Each number is 500 + 40 x the weight over the matrix's rms, rounded and kept within 0 to 999. Layers, rows and columns count from 0. Numbers have three digits each.

# layer 5 attention output (transposed), 192x192, rms 0.0726, rows 84-117, columns 96-191
511485575450481466527509482441526478552513490465484453505502530454504521492484466564426457548529572457447496502456505493500469445517458521492517544534506511525483569567557503543540547567481574480503550434437519580560500565509551479458507558572472606570495465534527536520528489471600544477
554538548541490452518458469549482547527427443510532506498420529441456522458471482428545504416549483485532513478480543542494435599475475433514447512460421463526531520564471534491554460547509504517529422487481492535509588578542482511475531525577489514505471463479515451441482480467539456460
472504479404444559496453504473442505547497504471490573545482469454536503573534535460531466545474590537370423452429475490467404423501433478472566488525450530549571554545464494450475413534395488433481501513469488446437530486544513520442482444528515488549541500516539442500470479470531448496
447485454434453486566484601459472437417522534444514506615530516505502471488509455484519466532491499453430438539514486488480562454546473504498529528507549501419567471439525489516473526436506458498481520494503524434486502476447495428502432501489536498511543534441519466547467505530522503576
508531500541530550470471471547434563504526496552469557482523521427450476502457541440460584520498532497421497468499488478481453492495543528490461427462536506535518484465499538476464441569532429485503486496519456475414509474455496486521471449482518405482509562532524541466472486510497529560
537479503540498498424531485550497464446536473535444559431478471472523463416485488494495473459422497479576534523497514516518555465521536503472467427518551459504520481492443524488461548477527533506513560423427468418551521441460505459547502570442462511341501461498463562507469494491479476523
459506410477521556444488462469485456415450549490478524505501529500496558517485509552502500522532488471564501520611508606467502472461502455442533408472446525457532510584477551495505590531509492547426386515519483480489534553567487521462490464479455507442463481408443501538502463503474415486
504494513533437456496473514432466449512539448410471523528524537476524587571499504464496578479444563511414498516448452427537455515533527574559490486521564480511432496469513428425522453492464462431477520534544503448484505461512530469508542494472586446462561471543503485517493456478515562566
442493471498465480501451604503485460410472513449499477550485502511451477451486423482548547507445479465415484556536475480527572479562516498484516479486549501406557502445455470493481521467520487499470521463468512397492495461454533421497453547478513502484558519434521440556461506499506441572
481442529540505524477439422523559523535461514511488524483472569437535491510466493486535551477458493517480465533503524545511473386461495510497435497488478493496438505590508572504525456557522520560472544407544545523576503541493555541464339503574504518471471515421466465436531532497471491510
388467478444474513511523575423436516460537558444531536597547525497529473450481507498474416522537479485481456520480481510454542475476486487433534611546533485446505473465522496511485536458500448411465518531526511422460487569400521458543403481454560480493482519488469500540493480509491584557
505500484524545502461525417474483478591518534496525496489517516492562504523497568534421443569540499502609532458490526500460471489415503493477502518576449518550390549519533527520543507518477533446459478562478490568494479579510514585508503505483499524509451486565441536539546500445471595445
552540524494509498556462450532472545519478461540518505500476499475497507520520451402504447478511459457533526482487568513512474534464460463561425504477483546510505478565512494511538445520496470506513396500527492520488565576585439523469493553599450491480474492488490503446478447478500508451
533606449423443582481537509531478519467502555490462509450491425475522501457535565504489467497485583525553480477555492512474570431534545552404515425512555549557464522389484449501453475457485522409579612500448483468422486510447571510588579522424546479482494477537526548531468518477509551504
517472453514471494513478474532448507461545535486512490482510497525512492544518498448539598514500480470480523428522518508453528534506495498435528437487470563503538508437464495526490449484521483541495579532483508521474489447421475550554499501426503462486488522571516455569442505498387499501
540535479488452506590455486580423452449512474519520487526532464494442490552585472469536520532486473426498473478516559473476526494494435519569489433500529537498571534465518471541474486406443514570567488566539543496517591445499481507465500496557506457501546491462544450514418501533516501563
471508515535535508468491425534503506572571481462534447503462445480531437432537495620481461548543464520552502573517539443452533431470485506517480580492550480509417490546538500544554510499536626488520566523462559579576451511443553541489427603466460561502528533522467513505496593480366526547
482479528477557436492524521498538436562520517512483519553512540501538524539459526446447492459530441555512534506447491452509497516485525504585504592484437463454468500544558493475507514507465495467457476481545475540431494471569478428476496477510549468503499546547512545455559483473513518445
489511455572513466476495503551476424472494543476527555477469499502542454441487491539532499520538490441582489493586483571446530489385514435397473461477440476465597519525483551527497556494526548536467485541426498490517497495378478525542449495455430562493495495460442484529510504485473445529
495486527555500479549545541496591404454453544466526511527493582475545452445473562450482430476510495495459469539489440470480463539547529512461540574569477434495479473503512514475536473456469401519520539519472554503494530526468500550563524532455541532470512475480485459518573546502580476485
485547450547474516506460479503459456431494559495540483448512415502506454418459440537528478521500472438617556492593545566457588489508489412454508429487506488448493503511480499545534555467502507478499469491499487467500503486473523511555491534415397532507485461514495538571404526493463511471
484577419480468511561450493485379445474506512474585512601501490451500465469522518459466437534546469447540495480508524503389548531468436428509492559518484501430507474503541505542559446403434467458522435559475497465438556541505498513549480516542504484510504496487539457544421503444501553465
513516508462487506469488537499506585513474503500494475517459492505534495445432557615498521492491461505532484500508530517466479561522509486462471554460443461469505496519504551431500555505500557494575522474474440521474432523543505486505501459462504544567522518482565470520473540504495450473
485458546549521442510443474464555421499511468499493520518510586511493523611496465420480567534435434449370493498493497437573425537471489569624469469515475488434492501468520539476523493560477437588413446486574531509528506525546458540429417498610541505499501536468471418507550449469515504518
517590484449485445522554613578467527479491510476501525540454472487445461415490510533473414557523538509465475504506506475450471534480516404429552492481451441523584557381466517537461494486528512436516526501449491514445484541413495505550569527478482537610518528592542526526482520530551498488
516473489539571463413469449498548417533556522511481520519455513536549476562500544455442520523455427556542551526507509444548488486435512504555466509514447504432442523503504498477533513498470560502417502532511475468515487496560463541460507520545484527443487504503456541482533483446447469475
504447527503520528489557555464502470506520528515492473496528516444450536533451509530456491535534588439510519479447489500449529474600525520495574514515510468532474449553567491533468545512588423485474449433555521580545530433511501448471490437460482496546456553521498608532519521544555572460
604535481552518467506488437544519468516510473511485482453431494476496499527530496492509543449494470499556540499501543521497484532501504494546424448469461497487478471551515499507530468489493558564561490504480486562525548472576462518481570546539449529493465477495527500490502511472505434454
561470494514518408559500535554556501555448538485495496533445577505542512571482509467547477561486443450450497515511510500523473508402499501457470506523388546515504546465525530469501501515535531532484520491486521591496522595459491547444438566548565537583514477513483394511551509459537514508
403498475455530452460501518503473465482468461479497525509430545462492483432446516544482486499466454481502534555490477487434500471546492440530526536516442463396539478488474562474557540530495553522479451418421469505494471522526496511450475586484421596547531490526493510505522511477548474492
495518540480507432516520579471530567468473480542527523492471494479428446452402453499460481468542468455490522429457479480441413593562487397543497527512453427455510468407497544529509534529540443532536509460479447518481509558501448503550589458520434518611438485564589508463455518508602476467
602524527555513488484480414558531504540480429555470485412468490485461540530523514515535612432490520535550540462486532527518475544534516494549478435446482518547515505545477495505519466553524556577551492484482467562535527426573464514476610481527441497487494487513527516455490516509511429469
591484514501474493507482492513492536532562442457498509520495500477502507516528550509517537435473483546479518508476497476515505465490481565549430529441559487567466448498546420508446481526500544477576594535530506522520501440486466461511546487481578429446482491495539510440473538575468526558
482579448482499557438494474544452476477493532541532540503433433440559420401474580513569515455511437508560549528531508461404571483520514483443487509462473486468510493527530472423514485405462535434577568458421466445436477420478541482554484497425450498481562480477527526455399581466418447483
# layer 5 attention value, 192x192, rms 0.0706, rows 85-118, columns 96-191
494524562480467524515477459489490514462500450484559492528494483527594510512467519511521514523469505551537489436432509504429474493414515516501550456504496509492502424529480547515575467502524496483432447511508497551534496468470546562460483504502498503545491439535514475524529576470439523480
494514605487484571482483404500534493468524488532610473585459568485521507545581504490512519469551490496508495455442483512557493565516411447576508508435456502478565495503482482510470497486467505440531493494432441467536459496510536583557426494497513535484518365543470477584540598505567558557
472535471550527512503549499463525491516515552478428520488521453476483486565531460472471502551533454471441474513546500498493503485488496455584542555408554504521449575491510479531484438503500461541527544529492586447509517503527477547524514505491533542523532473498506523524446506460467398494
561418577518467509458480524456492493511476501550514474587523556434444560539493485550520532469395527517524501531626535512549499446540446433518511471469518507537608553532512420578463485443618511492478492522489396535504517522495537509435505500443526457434479427559435531568519537488488531451
501462479494558447483519553500413512531492477487578401491579508496487517493473536487531529512527508540483491486471507469422555486496514506418520461479541474536486565507534556484471468504530479446481495467581484461453524529443518451389509500450497526537411492510505430548460506461471522505
539428523500498581384523446472521504530547494483536540412504449418512527450424510431507535455451480521507498510527442571462487464462516542437567476530495435495560464506549469428520572542554488485498559504507512462489533509404480524556479520533512444451418573495587495418490508486525539530
524557437534508487576615484547518506494486535450480509553517564481538467529522451446482500472613533480464478467453516466598482507435467430548469494566487506572553551490489487535477484451540512483508528473465536543502478524442493533504472485373525471447545455528412508512448562569541506515
502534473506502506501559498469547517505520528526460521459546429458537481558458493448558499521493498484447462498550462463491523408493557468539556539442522503525462606502544458528461441499506478529506547513526520460488521518502461517504510484468531488489522474474478538532474567451445412483
512461498478423522464463528537511511484508476526474479584511423489488540477569503507542501503546468538459507510468473500466492417544474439518475502502516516542432495522469492549541500493565471546469523481476425542434509516489524447419428491507631466547454550552520502596560565396451483512
463478443574526493465537523505569504488502598456466507493514514471479521526518510441418523457568468524455481534568510554529483511489467426519533586470610568537508544516513530530447463487523430547525522562529540414502507519490512506493510498461472582472496488517507563507485527488511484499
499430482470472435485499512499497481504485553470505464514484583504440497432501536499457501404551487531519538517473532528544505554502438521466493480565507566500596408488471555462519556506508490478488491511485476521532465487479521482520499524531425553478504547527508485450517437543563567479
503458593513475536508455421510472509460422484467520541534523531495501530516508515535462493520474575541476511446414523494433458503472521496514464502531462511436500479499501545466555466491506513510455477486489496547523494485494562535485479503483470494527447421553567487541517542501445531469
506456490447552380477459527467445496579466514523573420591510538523450487527435524525571507422572431427466538468577478479489582532535498482460530503483478512560493532536434425496426541515403507409544495531569468459551483508548515462533544450472482506497503498503412432535502477570504547460
546513451514440559490494538420490465566566482488466477507532534505440478467465532543515529509477507473464491498532470507602535467534459492516509487520518492486558530457520451519468531438476489439496417562505555539568517520571509478522541447541515495452557438465438495513528506544570478424
476518568516484568502526498491462478510476505488541511542515481505506486527518467581459470514496480497417492466474539486501502531465511500581474531430423483441516529454520488509521478482470493480524497478518557550521477470586501535619491478499501514585560454544509468499521453529481466435
489499473484405430486522588511480500506513544618471577468483476590520494490570536517493511491506394445449515555473493515514542526522531532483476520488480501518415462481435593522501482522459514543482521524518459470462501489547485388515559471569550549585525610528547475449447399516494440457
471489515527528504527554494489527502532460518450472507475490482510513495472548466517519464551468640499512493506481567539529453504567421437508467479572412473530564442491542548533569488484581471509497531444474508496497447505483493511470457520474439417450483434522455526512484507498497504552
500509546504470440389480557447518493490533464477544485467495455530496476408492545488464562504424383547522510519567472551492509506443408575463587490480610500538553464454500529407548538479511457491451544525507514475475482502534507512481558564551496584537446603463564486521445393445506504458
476523447479560471510469574444479489518456518450483423499496502545537446481591487392441497512536478448578489510560484510496499424423496517430546469541583519582457500455429520531558573475427510496505431548514522408547509499442565522459453498484494585549513456481525497534493512459456551574
501468485480483476448486507505509505530535548562518577426528493492508487458475523503569508477536474514479499486523471517466534510555541585490559528467579513511445498469507469408452548562481493478487508489530606488501486498516475477545534488507496483494472560483569525445519411490492451380
480497546532469507452497448465539499484502598473541506511496577534488512550521501561441511497568475479467502482508548556526498550461467515551555555490535518536546475483414522485568458540473466521479492540502539469551488467562524543565492481522411588522531427549517517482501505499480497410
494593428469490578544559414531575524546552526602540528452472449484507543530491472472539501486492455534523506528497506506482506545587521466495561525522513509541402494553428519506479487589497475512467554486528485492440501514473438490481501490541459422526464525490455471422598540485455475498
507493487534464539572547484507537495450472504427423504481532506408495502509544424475438480483489552521470486530462494437513429378461498469519465495532493466477546534523512531578546479510564544564475480478443507554474529520431521540434453528427532454499544415506492557503559583512454446564
507483581460502408515481550395430484519504513554479504512484469561512513546512543504514499478420375520574493491629496512474506533499506550496594517432602499514548506468483439534483493475441513497492467611501506460502478485571502552466579511472485592496493432482485530464457474581484470487
487476522493505528490561442449486512467459507480538513437515495462450511438536511487522487495474589498464514532458524479512478491514473516435468455565442446515621484494541555470577532504511526486473523414473442517416463513479485476460466517486451432449462513526494505501499537520495539570
499408510505536453534455519481479475547478524512424506534471525558508465434524477512473505518513502532574512534556491517528487501563534547495509526523506472449518462482529501470469528546578498572516457495446569546573483486468514549571492564537530459400476611453518525520446429484561468500
478557555466508526504477477491440506517487475502551495519477487524505495452512513552540490560492511458473538489428543501459511524497499581488524472509477422512522483482447510456577531524490521475468476452495463538502504483461534478550510509528501441544471497534523440526522482500479532507
476487432466458514553481506474493480502486445430452482520482446427493448468491533412467471470490468480448513454483513446450484485467438468512492479577528590492595477473516521499568523443463459471466452487469480533504469513511534546468508532545510532580546458525462463541537528514414491505
486468547500516403440487485489520513463483533559471518430550475468494493483483475485533546468528426522549476516530470487507507473467552515424623517539540464544447458524553518510547471552479492503498544500523522467518516501469479534503492509571527573447485506456514536406588491483461526560
491518528465532436603409506473497514514499513555503500453500523468495543496483499559547502503465448539591484546604553486460483494455557585496600514443618507529492476523470474560515483536464517532492406529508523565508496473479558527424528543488546496436471454430497521468572518517445477437
527559567452508541476457499519455490500503452536562478527481489564520511472469478595568512566443556477529513482432526520508505513523505566466486445509399436483507457503476484456519528506516539454486489440485464581490509478486499470536485505522512401519467515511500442524511485510505539507
498542453536510502535504536520459501530521496515500453584467478536451543498552522566492489552539574479446499498495549502532519527510503510520399506472472484569511488490436487577505481435541502507510529421530451578445481499523514442503490467451535450537470473580430427604473471566502525515
459525528457485498439457497505503512511494520637661511475530510563455528486528520539606537487525509434501509492475551531496574506609520449484541497544445501570437501508409541472513510551453479506498538483593544391490476513565451453517492474575475465523478513528478462561530469483436504464
479552598513495564548480473532558506454373512446509484538526515423477525488547436519482494528452549505480483443515525473555475571489458508547476513502436515518487530541458414489518536421420488434492500464505527502481429490555459517574477479448471557505498424450545598460615488521484515481